config.yaml
n_head: 5
lr: 0.00265
grad_clip: 1.0
Each number is 128 + 24 x the weight over the matrix's rms, rounded and kept within 0 to 255. Layers, rows and columns count from 0. Numbers have three digits each.

# q: layer 5 attention query, 320x320, rms 0.0466, rows 210-252, columns 160-319
# k: layer 5 attention key, 320x320, rms 0.0479, rows 210-251, columns 160-319
q210:134110122120106121137146127163131163130129123159156156111131203146130163177146132091128118155144110143167116130143177157146129133111132136110113113147105104101130111167175153085152139136128144091148134136155129131096154119075142126141134125149091100119103146077137156117127136139154122137139108132125139164094132129068116135130136134124066090166107143125128124140092135116093101118117134101069151117131177081159125122130109102167102122128148132124120184154119155131140183151153142
k210:107184103106178083106147114099138107128174109137134143120111164123122130118120115148132146071118171136117131130128171111086110127094119094161118118122083165120110127138101145119137137119150133150121127064118159151129141127139122106173091044144066132139107135130179161107134095147126119135118095122133176130119142119135110121154121142162125104107148113162149147112164128137133140164117112156107148082164114118135185148120135134118150125134172139111158138146092124093135127117128114
q211:130113107114098102110136082121114176160127095146153107172171134143157163159109123113124159127094111122140119137144181119154148151154158078099162098099107117140090102090154117161136149151154132107094098087168171123109119143096066105161174105121121128117159155134088114080091118131118150153142137129124104165113133105143111133129149119118131151104141114098125108157128131118153113134186154124160130097134108117144100168141136128107121142117121139129118123125113131131088087120137127
k211:131101106129136106104121126127103186130157118111150139159109124104152108106168111119114131111186139144131117117144123150121135103160104129148131137092142098132124113115152102111126155167129057170108143105117106100134103110082111162145143133137198136080104137143129124158115112144088135115159144141141129132132117104148130165139095145122157072097080116133132137162165143071127086135137105105150136103147161137137105119135147133101115114121119161142137121137140088144152108111098075
q212:120133114121141116175113099160130159118113136175122112138118177136118112120092141129095130127119128158092143134102128160144155095104155115132140163134177140153155137094150142132155129171126142073146134137180116126122114121170122115108134088124094102076084120108104185097131123167158116142078134119119111129152091120147145171115099137131139153154143118101119118118118152178130174097092137140120124108147075154137142153122135123159151159103155067138134113126053119123175104116123084
k212:114168120155124118160133160112142062134127131174117147091107136117104144129148116092127153140110169163127152152176159094080095120122107100092147150121119117125166157102148198175093136162098128136105160091157135112162147110109135108167148116168114145133091132069107165128123082117208097109111113086155133136123151111116112144120125153118123137104133166137088139092125091118130143136146109152104146130145146122111099126114169116142103107143125151121088086121117132091129124069156118
q213:132138082126138148177119149147123140098181128122175129156143117136169127156131120132120140124125068147121129110176137126124129080127152114158139117172161138153145160183142170105125150117097155133100192096160097109075140133118088133123143124122124143113174124123135151107121147123122128117148078120102132104106136152133131109169114134127157091173091078132156091122130091156112153126129155157116156081130098161137125161128134115116087078145105088155141135155155137081126140142131134
k213:133096124122116103179094150114090112139137147146136141111139113117149122113105103160161152150104116112111098144152142161130107112128121135122126129120100127154115134150101159135143123113135099162129138122131124133128112146124150106144117098119126130134103122122131075108167138108136125115097104165135116158137143112115136102107137067120136138109108171115139138142144130093146135143121112113147167125089110132120148136111132167137159133132138114117166190145109133097117132130138087
q214:116134129129150119099148122083181061160131112141106099113109103142108128088105144142111096148123171136117137148132108089137111158125124115161146176155112129153117105168128156082138135148140114136111099155147130109154138139130114159102135131090077154118143102140126172109130139152128106095093144142164175112132085150163075108111121128107124095132156115147083141179167130124121123172023132165131129106108143132136129145129135130128106126144081126141131091120134105124157152150134126
k214:122129130192150169113093098123128145125152106124140090095131075120156164127104091122156119136109120148118135149197127113131134138124139150108115129132149089157122141103063138058118147134114124093104118134156136134128122173112136139098125114117145127116104124109164119152162161134159157133124099171108132115106118129132119126141099121108126121163121132130110153103107103122149111179151083149083151128160112129100090129106112099136132076156100127194140143116131138132130133157158141
q215:150128163131146111179111090116128105126111134101179124137117086125137139122133102152132144130118181132118109116109113139155156171121127118136154126125113091131139127106108104116126102139111116090129121128104108159139107130123140129126091144147124116156141137109144165161149139150097078149095141181138106150094114135162092155150079107122109158111121117154131111123102155103165117117102106106116152137141139123142148118160167151092171172137126191140138127142129116149149130133149162
k215:172115107128134137119155153137114192124146144133140124127133130146178086126076109136135112103145118166112096159082129111082119143154088155149113127102192112112175110094091109139120144121122127099092152124114109132131108212100159136102132123098129176103138157132104110145115083148139103126098182143119133094096123158128122163126135148134124127105096162144138117142155127111113147124139117162162151129104107127129135073106130158127128161139113113165136071136127147122134130136122153
q216:098146085110125152096141119178142133119081119137141113138132087123087146112127205179165151133106165128159128110073129125121098166119131101131120090082145127113133124140101144092129154113087127111149118122129118115153128148154129156097116080119102141124128122123135157132106108163141150154150163147099107160118128117149135173182166132168123147146145158101149149077124149138108126134123116135114132135117109123179179100096146107149132144157137147191151142094167178105107123097140134
k216:095107100072132110078117128093126181105166169103138103125074098136150142160113139154128100121107085140126151133032128154133111135099116153142118116160149146131148145113144097104104170101151099136137115089126140150099127154124095126136145071165118097157159109129136195099127150121090130106122114179158131150157099140123113162087116127164130102135099173123159156113109126105111109132072084097119119132111078155118096095162191120132136145145088106132148143143168094162120142147100124
q217:158093174150149120135112138114125131113096129102115160150102171127066141132155177136112114149111134168140168114141178119099126144142104129107130158134181098117132119121088095108152143134123140085153113108125137149148127135152157118133142156170092126110126095132132133130154146136136097166144124111140183116137154106123127110107148133129109144165120112150122163126164104116131134162129122148055155135077126136093141135147138096147128124099144096117096183123166197102164133103138128
k217:087151102139092117097096131082105146120152138118129073139124183124156139163127111117101132159117120189126156116119135124131145124119109130144121135110146119102171135102131110124156160186112158133143148149182138119087146153157128148157109151134081122155077112075132112148105104098164161094108061161116075104122149112139125078124152154140115156150150135141158087112167122101110158115106180130136101136138120107135165122160136189155095111110168131148140121150129110136176101149155131
q218:133127140128130172118143126090135125128131136105130169125130093115126144105124153145128168206102107148095128123122092143121099116157118180114130136123112125121153125120138126125129139140077120066100112118175138110159095141190162151136150123141163150126136136109113153091133122124100106121144144116173140102110139078137131130133124077094140168086106109125137116156103133152144099091180108142141146147099112116169140157094142079137107109135105164154162115131099165137135170089147136
k218:148118150102147121106097130166139125148128143108089165122134090147117124152115135135101053183114080068122146133133123103115136087131120118122133096135117164150154111128109139095094179107062120116101140134113113144121093150095129125106161151074127104118132099143134176148147122164120117128125156138127147128079145089126127146126168111105118106123131173112115146068122177149133124114134111133139136129140119122136109141148104119160137182152091109117152120139170149111160144100153150
q219:120144159145162091135119109112133103126098124124152148145112095130094122116137175173133115109138133121085158097143152105129152162162116088114109163137180114127133147100095119132127109115145107137153086107084101092153137112122103130075107137155129118124144109130151131152133139132095133109122122102136116157117094135136121141122140154097147103142122174136134142103146135134152154101125085102122132121108124151125158102143133093130073139124120170119121172133132132137111129112134154
k219:161143157123120141115120115133140128129118139105147194119109063167146146154062119134090109168138167108101144066090111152120147120121169120126065135109143098140099152143123102114104113130088094106128121078125121114101090121132097079106114159121117097147130118143147090174121183132135145097142154146085127088134141128150142139132136114120088085165130121110159156119065158147124138142106110099099158172153148113113149128156093091121103147128103110101145153097149094141125128127123159
q220:117108112132133106096145096090159140167083163115158092087158087107129125115118114140137137185113186091129138129109121130115142145141128111151143130140141112098109135150110196139138114120161076142128076126099116115155174138151153147142113177069127122111173193105124102145121109192123149110133132107152136125119166102117137120158124128132114122143113134099162138165153085113083172135145162120122133118118120134097107166093131141134121085132081115090168103135151109095132105109136135
k220:091126163142130175158172115126105150088151150130136163102145126110164138116155135120138120128112149168164155148140153092142179127137071099129132128109088156147101094165139129145141144115099107128125121120090177145113149109099114124120137113162122113091107116136116141120172155175147135126129103096109105114098095156121117138090139121100097164134136107113123109149178161120110159132147146128137100141145148146079117137112111118112160090166145140104108174205093173090116118102172107
q221:139082096149133123105156131165122156101158140125114145104108136105122123111142144142145141137116120117113144127140117148177125098097121129099167166160183119162095102096130123128135146137118115171122122161150144143118153089113099107119128099122142117115163118144151122119154137106130152129084061137160125129135137146123127169154109147124107124122130109150119150167110144117084119106089179160146151149172131128130124129141109144112176129120114162106145116135104092140093123132155124
k221:084188108101122115093200114117124150168128097126138130112156168121121088104127095097117123121160164130096072102142144149131139106096123127136150160124145172117122129107128135159131129150137135135116134116148162103106130159169160143171125092131131156142102141152108117106155121133161110136159151092108082178109100122112164128165131140113112155119118130118114160091158132183142094142096102097136116128107121171152125159106133119102128124101135132127116116118091144166155150176097119
q222:096131158128136100130160159116089125147121119133125118141127097139102101152123127191145113141166122105109133115105121159181162115126162149125073110102140123158152123120141125127158113131136152107112140140129109133174134145129155118168139121124113102139171141125099080114133127134130132136108112191131053135157131123133118116134141107088111130151103106137165142128182085082135150135163128131134109118102126137140151102138099124127156109117135093118137162100149137170113134136131121
k222:095118138114114134144165095118101102137116147121124143147138132163107134145106112105131140133129116133121134122127138075161139121151125144110151133124065126106103098134097141145113097113163126174100101087149125120131110101118116105141126146122146158112148092155131082143121109136157131176098140134139144144154135133116152089088153092154131071140105139140130116118122145126125147097161141161130134139128129153116104115137126182124101158122148166153137185134102150096154135112103169
q223:143156092116127143097120173119153160139155125148144144164114127131146140117148069172155109145100073131137140133140171141108211128128187100131141117132151152144120147102122152122123149119111156161158114159100143152144145100148094125138109108092136133175158191122125127136132121128137081091154151163130130121096093137186129126079113158152098112125131106104167101161137126138113089148097166150118134115150121119127089086182141144117126151095147077121144101144165109117106133094147162
k223:143129117098132079144092088130147174128094092141189085102137140081091154131152162091144148122130140125124109140086124134115153165177183122136134129098155154137114120103123154158141117121100096138116148136076134128140122119128143149052113123130107126080138129127140147109154141145133161072150101107154086145110134142141125103114160102109150088134144151159110154158114094120124152154193146114174141148116146097134120120166149200185135110127089135146148165117144098119121118147122077
q224:164109157173153122116096109147131142139130142098111129153135074118146126082118135088140125106095183123138146087115112073107094151183123141136134111085144096196162167136101126135174121113138108096098152140132131122097123097115113146116179086159149138136128124116115095140153125181145167066146153101094079124150122140143119173094113063134099120138139143104164157131156127099088139153113091100143109092203112129118180106145165132157140133120168114124110148097137093106174131157087082
k224:135114108101116142132095135125167142091103137159176151147113116115153072144088126126118109168152070154147153133114149132124101119128129142093112115087128143076126176170157099134120112164104088107114151089175106136106124110095167140097139166126131134097119150095101129164139144165126128172133121071129080149137143113100129121112153104106127152082161144162181116113131183155146155087129127120120107149143198135125086156109142117166158066126141109114124110154128163134053120129133148
q225:133107142100155127131169126109110101175172121117129146163153098128157122191132154153143075162137065165116155114173124131145127165140145118123105114133190178108142142139114110178115162104116122146066103123100107144124139125146103138134151193121143136098092129173162126138160150141152112159134089143149107144131143154115150125122180123134175142133114139110167136134095153125126115142098105111121160108115125075101126134123130151137091157152081118103103159121205113119119160116143107
k225:116091111137126119152115121152163144120107169129111165124120179131130129108131121116115146180141121132157131114182116077165140119115137152131168129107116152144136127152179104150085085144159155120118140144115105154127070155089131130076134095148143140127094157132124109123141118131132154120153120097127117115113113136104125122090156084138141132127112094128168137097148107086106090121125122070146142152144084130111120117127140120140141107127166176110153096159127138126137114096117152
q226:106146214135173177103092121144147106149111159163079132102039109129093151138185119109145125128112115112119112096128110104111153107154167147201150138144154164157149105135142124145104154149116168142096113103112141143129092169124142115130164130134081155114088138162119126132104133131113098150123144086143121078110169106144118136094107129120146125130103124112124138154120151180104163137157112142155129151150154139139156163156136144121114148130176098121173148102120108168124110136130144
k226:108137137134138203127111115163142148128155193084096149161086156111083129133145177140110099140116130109132169135084094134166133128131134107137111131129122133163173168112147107106117095125102175080133156157133123123159103141123122120085126153141142125132094140114108151148136136141103114118123120090133121087109156160105107109132141116123120146139116122137106122128109141103106113140141115157101090116119147085135133117159139135134105122155179102120133151154092156170125142137127136
q227:126151168130120153133088131080145130080115147141156167153205136106116128123136082147194155119106098145114103094135166156164100165114098104123135099084164131144105154161133103095166146144096108136155134161075139143094133186111114132103135129084115146107167149097093115117120104105100192132126135146098128165086144142102106168118154119128140121122114143086099161094165127181163135158127150081147131121072138160130127082101097188169139126131094203179145155146082099151070136137104135
k227:153126140130156126094129132162130153120116134166111127094094141178118078139134113153105156132128124137134095136122125129129119131140118088148110152184158122120106101174161148143145116096163141106053113102107134149112119144140093153151130134149148171114170130123128171104178097098124139107170154148117149154183110192131134147120124139117111146145095145102141114123140173125150098126193104153124127162159057177116084127150143097115099063128146119131140145117162133155139114150131177
q228:133114171108137138142129117122087105129094096123118100156156154072084112166130136153099135110135104101149115139162102130131127114086138166120156097125143135120091131073112131115088096163108109106166128116115130074144123170095116152154082142118134137120186128157136092137158124086123105085150122144105190117153139081108157112092136096107092116162174130148151114124158116157111159104098114154115155113105131152123116146119131123138125120102095153145084153094073113140195101085128118
k228:147150109128112152096181145136156147114134099128149125099161169128130160133090142138115119143092136115138120166178100149117144159141090122111102143144139111145172082110086129114110150109144123156127113119164085107146158115129096150171154148123130100142138128097094114114125101135137171139142164077102101143151106150065087127106110137150082089124089137091140147103107172121138120147138146135119152139120135099144126103143109121101147145134135136121079123147150089147130157112150131
q229:127148106130119122165131129084120118100092143144109149154123152126114154111121132081129084139124115149138147149106127105127155124163172125140152155108142122144109154130101106125031151114130147114135141067156120109084162112133118104143100116128125089162129130107148132117151132138123127146105120126100105053117089120083141122124104121123118126132067110097156069111116122172123107155124147164154151136130122084094148140152126162119152140172172103169147179141081115129134096093128129
k229:138173087120153141140099108157162173132129084140122110126126173139104108135148164098153132128125128142156127144111144090131148096153147122146112156149118132103142134121149117157122133154155153114091145099123105118138117157103119137124122199148120119146179127134146133117166164223144129187105123121132168110147155152140119161173117160134116167142115152160128090157094126122144134088161135157165136128119148118123143121144112128108138105130119138089139099122141119121142163113138079
q230:088126156132130139124142156133169140148164118101143123171139155147135132117135152143134154168110134123107151114098111110138168081106133100099157110103082150135119167122105109095170135142114127169130112143142161110139165118156150078151146103130166149122115127145113129128141150116178146093118117130182149197136094119174114171125111171104147177138130133152132133141155128175101092105159180109126098124113131153163121109088100104080083154118079122127120101059131136161117125134148122
k230:128130113108139089105184160080107133116148153171128072139128104140131124125130051095138148132142141116107155123125140148149123127149143082130113132126109143117120112096112183158118120136150138160093144096087117115140126156173078124094102109149151149127112107162130117121123116135098116130119110193110141166148101139071114141109132134170162129114122145109094110123136131130162133092124164132146137144136154166138132094147182122106139171152104178143117123109100115136125141117143113
q231:122131157171089125138169110153119103141134138145085150127154086112109130122166132186091129065105103179099141100146152080119120144134133170147157143157132082129127115107140165086137120153177142111165117136141105123139140133158127126106136112103099136125130114179159127150134122141093149142153138094144101123093152112095106132058094133129086084121085136145138105164115109102098101140130148137120111138157083114107142096095133092159072127117118130091154205141176100101173103127144134
k231:141122110122102175062097120145159136147139172117136149151143107142138178142189151082138144153147153102149104115142157167094086121111132127132101100153111119137098102152118120120094127141117118104120194122123129143145161113098135133141086152133152093132109125125123121134124080141107109158114136170110141179118163164143131122152166104138124129140141147123156124117147156151160176137142062093102086057110099098100151160145133098165134110102150138153158150177076117130154113123157098
q232:117116142152166126103130126130098150094181095140117110072181117125119131150164149141132172101122196118146065125095128139133126151145146094167126116119153159120149136091136088128125136147162120123170138141128138093152144124098105162113106097114131118167099175121109125158136112159109162159088119128151145179160111146109096109100103146131104087131124157105118107131134181118125101130126134144148080140098118107096117128135115139166158123091103130142157094143153136134167156127096137
k232:123154101162127151087171123165126118160099128097145159074128121120152121137170136152171084115114200101091110138159152135134138143145143154151121143097115111129123121118160115111154127120129171154139123122127150166137107100123117123144105128135172142157084084093118158106143153121138176110110126130149106124142150145129131137166107117163134122116160120145139167108099165173094127096125124115128150124134159152110130155128090134134115146130165138169143116111111143137090081108110140
q233:137109114116155193129135093128115046084109138083149129143125093099121078141143145130126138165186176173137124162112187139164146139136097109110125116167098104136180110175171086143124138096118140111134165117134137145100145154160149110099145160118142151115096120144169106099132143133123146080153134197105103110147091088099127113136168133138162137125147144180113192154105125164144160121097095150128105156162104130126119165104121146187101139147130123136160117164120143121174139125127104
k233:109166149169100138111111121125118117143143121117137083120130106146102148095119136134112110142170095196152139149127116109156148104100127128143120141111145107145131120131136141157115124144094154140109111151160146130124114093089140162159106082104100095095141110120109110094115065126117078120070104106138127128145118080159157182118131147156172131161072067140100139102140142112149160107124084144095163141115165116164131089108108104126100109165125154156150110132147122107101070166178115
q234:138111171142119112116138076124150109126169127126162119125126158107145118132130183108073116131131104138123097137149105119112120185128090123098099089181185137114100157124115121143103095105110091145124108119095099110172144132082150104117092136159137125120157129122111119147116122109118125156138141162123140123158138147076100134104114127157115150112137102078099100182173114093099156135126105153134143167136137101158145123138124163140103115120123105139112154145133098129158142088102129
k234:147081160125141151107123111139096108120114137134129137098127142118076139167152127114135101092115152141083124136145111138130178139119154199139118135130134126159134096140126129105139128093148117091138109086123143121131151156103181117133144111138196155071116126165102132132141132160095152143099111122141156140153139148148123170141113134111137166109086101155145111130098152152125178081141086093123138106145116120106110111100108109106134108120106152113110135151138126111116113143119164
q235:075116155169132083120116078123086117117095118164123134110121121098101134132161150128150106146128167098167109140104137169141170126109159131167130123141147159149096157124164120105121122143138113129090141171148119090126141119117086146126152127129108081117118115147140090139148107113109110154138116144155153123111088092116120158150118152186144128176165128155147155155163127170102131131122075140158112128138091129128138129126132137079129178152172123108159120129116121123133152111100155
k235:096141140101108140168156136164102137157138101112105149118117090146112111132159148138126163129122127121128087139124128111183099079124122104142138147131111124135077145074123123174112142139108095149130128137097104135171139113101136117147176118118118113147103128109156084071157118121103143116100158118162139112223121165047166085154099137133128116121132144162115146149102136133089153118117100094088155140152102176135129093139127144144118116099134158153112181121159143141098145183110089
q236:167126093100120144111176154100084121116152129151119105157145114104097129150154147089150120131099125073062132083104128116154089126114156132109135140132095121130114110105111131110091158110152146173126123086107125081104129160141142119138103165185096163099139139132096134111137114169143112140159106139128128169127119146143153122115097149117149167155160134151113081143066142107126139111136134157119116145146133135169154136119121135143145125102133130125139105125137141147158142132122153
k236:138171124113130077154139110142134092157100134134147152123095116150094132092138149106155098139139134094158135149152175113117168124113125137144112123081133108138141092130167129102103131109104112100166099123130107111126115133145163157125104135157152098102119121168157138143105081096121122103160157141105140154164101158132145114131176158142117095113146082137102136080101112155156131149083102086147090139071118122133108142148106108145112125110147151105150098121157131138163142091135113
q237:158142108194109133115077119106139108115130126072113099110127096126106125068124134097092119100150110133096165128100116105153125110084120145116165118117168120125133088112053062131114140124100090145194147134159136087127117110075122136104127139137096103167114152099107127133118117151136107149145151121175165120112149130152091123104114108133136148136105116095146132124091133126125133081128142096159123132185146181103158138133168096144114129136115142111124145115141124091120146136127154
k237:085142088118081178084122104123109158132119124151119131123068072114168155133133111142141102149137131085123121153148142133085161114124165056170111114161164125113121090149113178138143146154137100144113157125139141120152136097141117147144131099112175125144094063099129149124079136137135115108143126135151156140092084090119128128093118143060148103144113112146141137092134096201142195153103144141118150144083175167078117114127108124120098169118139137118165131126095131114094108085143128
q238:154169127087103128145108118168133123130127162114138148128123118066152149149100115183113142115127120101090116142128137129149102127091157132099101126094108108140155130118078094151152131135100112137068091162107142096124123119092135117141150128150125126125112168152101120132121116114073107154154077182096162094198128148134065121145103139109147059137174096108125141170122150157117121142113133120118115122091113159067128078104106194134088148148136131139162168167131115128119129100098126
k238:132110112106154124127095151105146113088152113161143121117149130155124126157157141136104129111160167123111096162127105146149101137114163101150182149115094147105153114132104092089148106111122130147114117138119132138154177145117129137146150119126134099104159083085137104154142098090114106094124159115097164150160130135098157165149127116106131144093123122095122088131140115094137130127118088131116130161130084124112142163129124152150133139114113175185081131111119105123136103138094146
q239:116134103038120110122101158113093123114119111059150116164133155117160185147119115124135124159138117168137088146156092160140155121168114140126123141118086111134141080153097185154134173111163142124133138122101099106144140086099103119112125103108097129090156160091149161141147082153184124151129147141115176137192081121123130110120141097143117119133120160134113146125113146125161156152097113134103130111126125137104196133151127197165114132138112124120117102129142148130135136158116131
k239:125105178119160155141114057056106101086130102130120143130135151108179079135147112127139092145104143083149143126133100115114156127139145154155114134085106112125152133141111104125114124170135175136101099140105125074131137095113099139111116138105130132142119105104107122087109095118106120129167130143128098125150116098156118129161088101110133135070177115118160127112098099110153142154152125120091149147135158110148098157105096127123115076142147128147168133157109160126124168146159139
q240:144104148143104168089125121115149129153100096129119119073078123125137161149137104141127146187125137141133126111105090143103177122176127177118088102175168103169126096133103084103179150066146142153112109144109089090135090102125143118152123139089126116109126137109157088136103124112143134123157132127109084131117117160128134149142142143089154138143150139131102125079126126125087107144090128137150171128135096193135094071117110138175084151111136099137078148121099140158141112101167174
k240:122113127164162144155131108109161158139135137099111157107109172113111137128131128143111167132102098153145172153105108160100148112114120128140099105150121137151141166109119127150142083141155149104151132174140136163139124132153117127105120152095145106092124133137117102113117121137083068123121068031118133154127119140123157138115168148138111104106080113132104105128107147109083125107170124173134112111145123137109102129158127116161171128127165124195135126124124153109137193152164144
q241:145088155113121148124134104071094139156146142145114160082130132113147112139151185151140147139135103128108167159099140123098111200114149140077107078138192174104111122167148124110164137132115148190157101130139133149127109181139163104121077103107182119154121146109084102117094126090135118138104140151147099129115121090150147124099168112073133138090146111152111079137115143143142140147183145097125127134153140166136143128144118108129145176154122130126172085094129102156183148148126106
k241:154137095149143110117165168126145116116130143112129159160100155112155133102104162108093141148113156078097119142133142100120126114167134114142153143176112099139150141140076136161135118156112129147099124093101127167112132078124107147120129134138152124087151092108125154153116129115157123117134130118089112135108148113145140140145137153175168120146063114152143107074145152118137078118112101099144151128094142097130131159109115127135143153128130140157112153130129119116163083125134103
q242:129119189135116175149126131077143141078139145122108144119127136145146123107074059129153054185180155114098106129147157142162184125157110108125112157161091152163114118105089112116105160143148148103169174115106138188100088088139085140112119124115088131097142124114131120145075174157070145089098106108104075143140133117126124104100123150105109112142109090070130133159100122152130180165102093137129091181136155100116160141107108111152132134143148093089101121140124133144080187149154130
k242:098154131145154191127091076118119135104124133167111086095127123111121171113128116116141169199149177160130096100180075104138112133124119151102128142121168156143137113120129092168126150116099124156165111165121138103114142122175169154116119147143088112162120114075146119099116098156144174105140077094124142118131116118132141136126121116120155093140172079159152124101114125121095132116142144106115093103159132113080091110099103138119122117112113120127196127134188100103121137134118152
q243:101093098139112139087155146172097149152132147188139130124131128151139147139141120110099155153131050127140139092106154103088118137116139110125204157134120136129147134144122081137171109093124143162172127138101085174101137092127131159112087134128145122099143104114155135135179148111146141140124158112148160099128117131152154118121124144111125133127104125137161106131116095134134137139204108151122119137135125127126123133117100134094166108138113117171123093108081096115106103126143171
k243:127101119131123094103085125116111155122159096128157175121107158153127076131114114124141103128144130138096148130132142138153116077121116126132126121157176150114150092131168141135161127116145116174151086130077093113084083110096182114135106142100126124095168138163128130108149148169144141122138127099124105174135140118112124105135132104100131157135115130101126116158135116127150123141150120135113142130109144122122137140123140150115094132149127069090122144133116136127131142147113125
q244:141133114138107084146130107102148086111113151120159156099176112109103112124114143104091131096136136161170160109139101097124142096191115137142149136132139162130075162144100126126125126106131138117133107152054143128132121108151111108147184087095120183095100118147138128124098164135125148141129110111103193159137105064098105115103118160143085087186122102118169111119124147127131143130140060102137094106127109089147093085132158154119155133143156121119157114136150134118149120130139125
k244:175078129166114129107107139131118130156091139131132128172180115105164157120133131146140162125092119134092149089178139096104131115116119145050186133143097120094118082115151150128111118081088165120118099156108121078114078160094131151164165094176123146131140169115137145180106187162116137127129131162115147107111115130130127118126076151107090138102142147132130166150123121153110107090074115091082113130121106140145144129134111140128087118156111148150127126157109093166128116164103120
q245:155146153170109038142118108120158121176100125144078086133133169073141116180122131143141132114143047102158132164085108084166144092139165131119172160112130102110126105140142096073153149110081148161148121101110156150085122170123133126131121104145141120103176132108160141145128140158122081125130134092157072150140160132154109137130112132199142115159115121116111164127132134129137163145109096106137087112138143132131139095148090148123149107095105097128125144118136130102094150128107096
k245:133122132100118091130129139133104115138110122125084158124143141175119122144177152100184116150165159075076147153110143113129138113133139182109106172151149129134126155139122168152178118110117155148175135076085094169132149170079117097140123098143136136119121117134076089094108168168120118183143128117129146144133121160152116113129109113125115114153137144110062173120095066138124127150171135128120134137091115114150143093105137160146128150135154105098131143131160100126149133103096119
q246:141114098123157192115125103156084138140134123131092159119116103130129096120097143133137144118136099158120120146106147150105105142147066146122127144155081144139131131125122126108152105161159108130112148119148148130129131105097105136113149136106165137135125083122142156116154162118130123098137132133138134095120129150134127185086094110117144108165125087120101125093128147102129162147158139146136148165154118131114123160126137099141111093126129093118119106144156132120081126148154070
k246:129128160086108148133014101138158144113115157123132166149143150142116129137116134107141111131143090164123118115139096119108137153152136125152157120165165150115109158163156110108130110157154144129157175137116120110101097124138140097156124139094120109139142113103122143127123109177106148162137123137118105149136118123109174144124139127153155123105158164125094112093131122182124172140118156129129109096137131132111154147131143122178151105117119153167110113143117138150121141150144092
q247:096146132139154159130158135133121126153175139149165154126111142120120121111149152135156100114130066150173166078128107113127153153105091130119107140133129092116112167170138129159141142123137116141178131160081158161163091128096117102128129120133067134140106142127150174148158142139141109103124091094130108069149156107128125136177114132153126079139121100096142092123088092138109133145140127143066161103114120144125130167104150120139134163132096111136124119109121124153162126113130108
k247:172073138122120130171118126099169136123155137122109137115114141116123125115119082110114106090115100147088150127130104134118137140100168104098116137153120110135128123157106113139095158116124136115109122121134147089082111122163124196085144132122118124133128154132126119111114167109139121149123147179108129128143165129104102138112106114103119173218120133179102144135156104110100153124168159117107162118166152121207154123167146114169113142127104138153089146128130132114135136093136168
q248:136118160095138126129124108169135161120161153134098120107097154156185108177171149113108102110133153128120136126170107130102107151129127124141156134097177156107077134122142158137145129129113132163105153097139146145119113074128118079110154125128108189114192127155118158104126169145156135105120114100132141110102131148114098108150166167077168104122087115149133178159128110071155113113099094127177126119127142128142179167105120125116134138154141089149100156153144148091133116153098126
k248:097160173156112127126137112144153127153131164173116123126128123088158109107132124145125147125167112137145107116083115100152078106135141131138109117151137134146105143116137142123101132162110086157177157108137139123121099097108152115146094127112193173148126129147135127177121157160158125074136128137135155129154163134131103119158117097122098128137110113128136173096117089132161135149120147102158122113144109113116116126159147148127126141142125133141112121151187172141134163132094117
q249:126165090138135129086114093144155133122146090146134153145098067154114138131128150121090133179077089168136123092173099090123177107136120120104113158124076155169145154176112150086134142163089121106160096146102133094102142094126110143136134124105123119127162115146087150138105128109152118133110124086156067124131130121111080142146109100118116121123084110140119110150061143111096149119121106164154147140115121142116140137166152161115122135123154119144085101083112112125122149094129107
k249:184063127136171172131091147134135214115124128166188113157169168145147061126108121124106130125117086143125110108139136127111125082124123138091133096141110124129122134118088128141148084127178153131130109154122085154113149141137161112135064090129129141121117090155101155134144120112162160160137154109099119152121165157142153122114121149113102129127121075164101119179137127100124103122146084110129165123150167115136123109130113110134140095133181140114150159173120160105149132153144139
q250:123143100102116105098115096140159147109154083110118170090139145155095155115134069145099147159100095132141092117122073090128107165115163116122103133130081160147152141152140152148097126112145146158144103097095143139147119161125129168160139126131076116089092098134101157081097154161114089108121130123105156141121090168143071110128125117149094138136125176059097128155110135090182117126159115137106132144128130108145141103140124144146170140100153125138160105149116100124071117136150145
k250:145098142108147113101094143134114091130109110125114136137157099164162114126113171134138111142107131100125142150126103127142092116156124147086133138139115147157149124110133131125155105100142152102131159162110147152107109125147138126109149098128118158154159079079154155129165114087091144124158098118193113065134110116113161151092117168143129146125114138105080124129122114122158100126093133112130146129114126122132093135114118129124105114117169145118123118156128117137166149114098185
q251:114128152139137122137116138100125176127134129114151166151090070091137141101140143165097114169159132135063150135166120173129148147162142138107138090110108153112124110104123097105162141130109128136097133087175116129150138095150146132126092136077159075092174118144104144141123099113146158123121149159156113163147147127100131148130094168135110078147114175135101072091095111166134089133131146107110135070116158094149120116117119092142145192131132170150087142132112111163091092111095144
k251:154153149182113095127166037134133156111128137118154166142142209139140138187143118125134098145109159136156104139119139102095079088145091135120149108137150163147152126131119117165105122126192137163183140168107176097132124119146134110139133120146163136096089158119106158145146111125087073124128123128114084121117096175126121129116120133106112124121102111144137148139066144072112131093165129133145138124103090104106160145102137177152140144106153123127113124083066101141116135146190126
q252:090154161116122126132139191122136134158064117114135102118152122126159152135173117116083138131108150131112144135101156140089103147147146136134042148177133079096139122185154127102103116113150162146122142112118113122097095113125143101121137108166137170142147096173115078099132115179108108129076128125105135068159105124080133132124100119122092128139110138094161141140118166115164140123078100183137109164124113095134148117159109096037076104135167123102166169088093116131118116091160118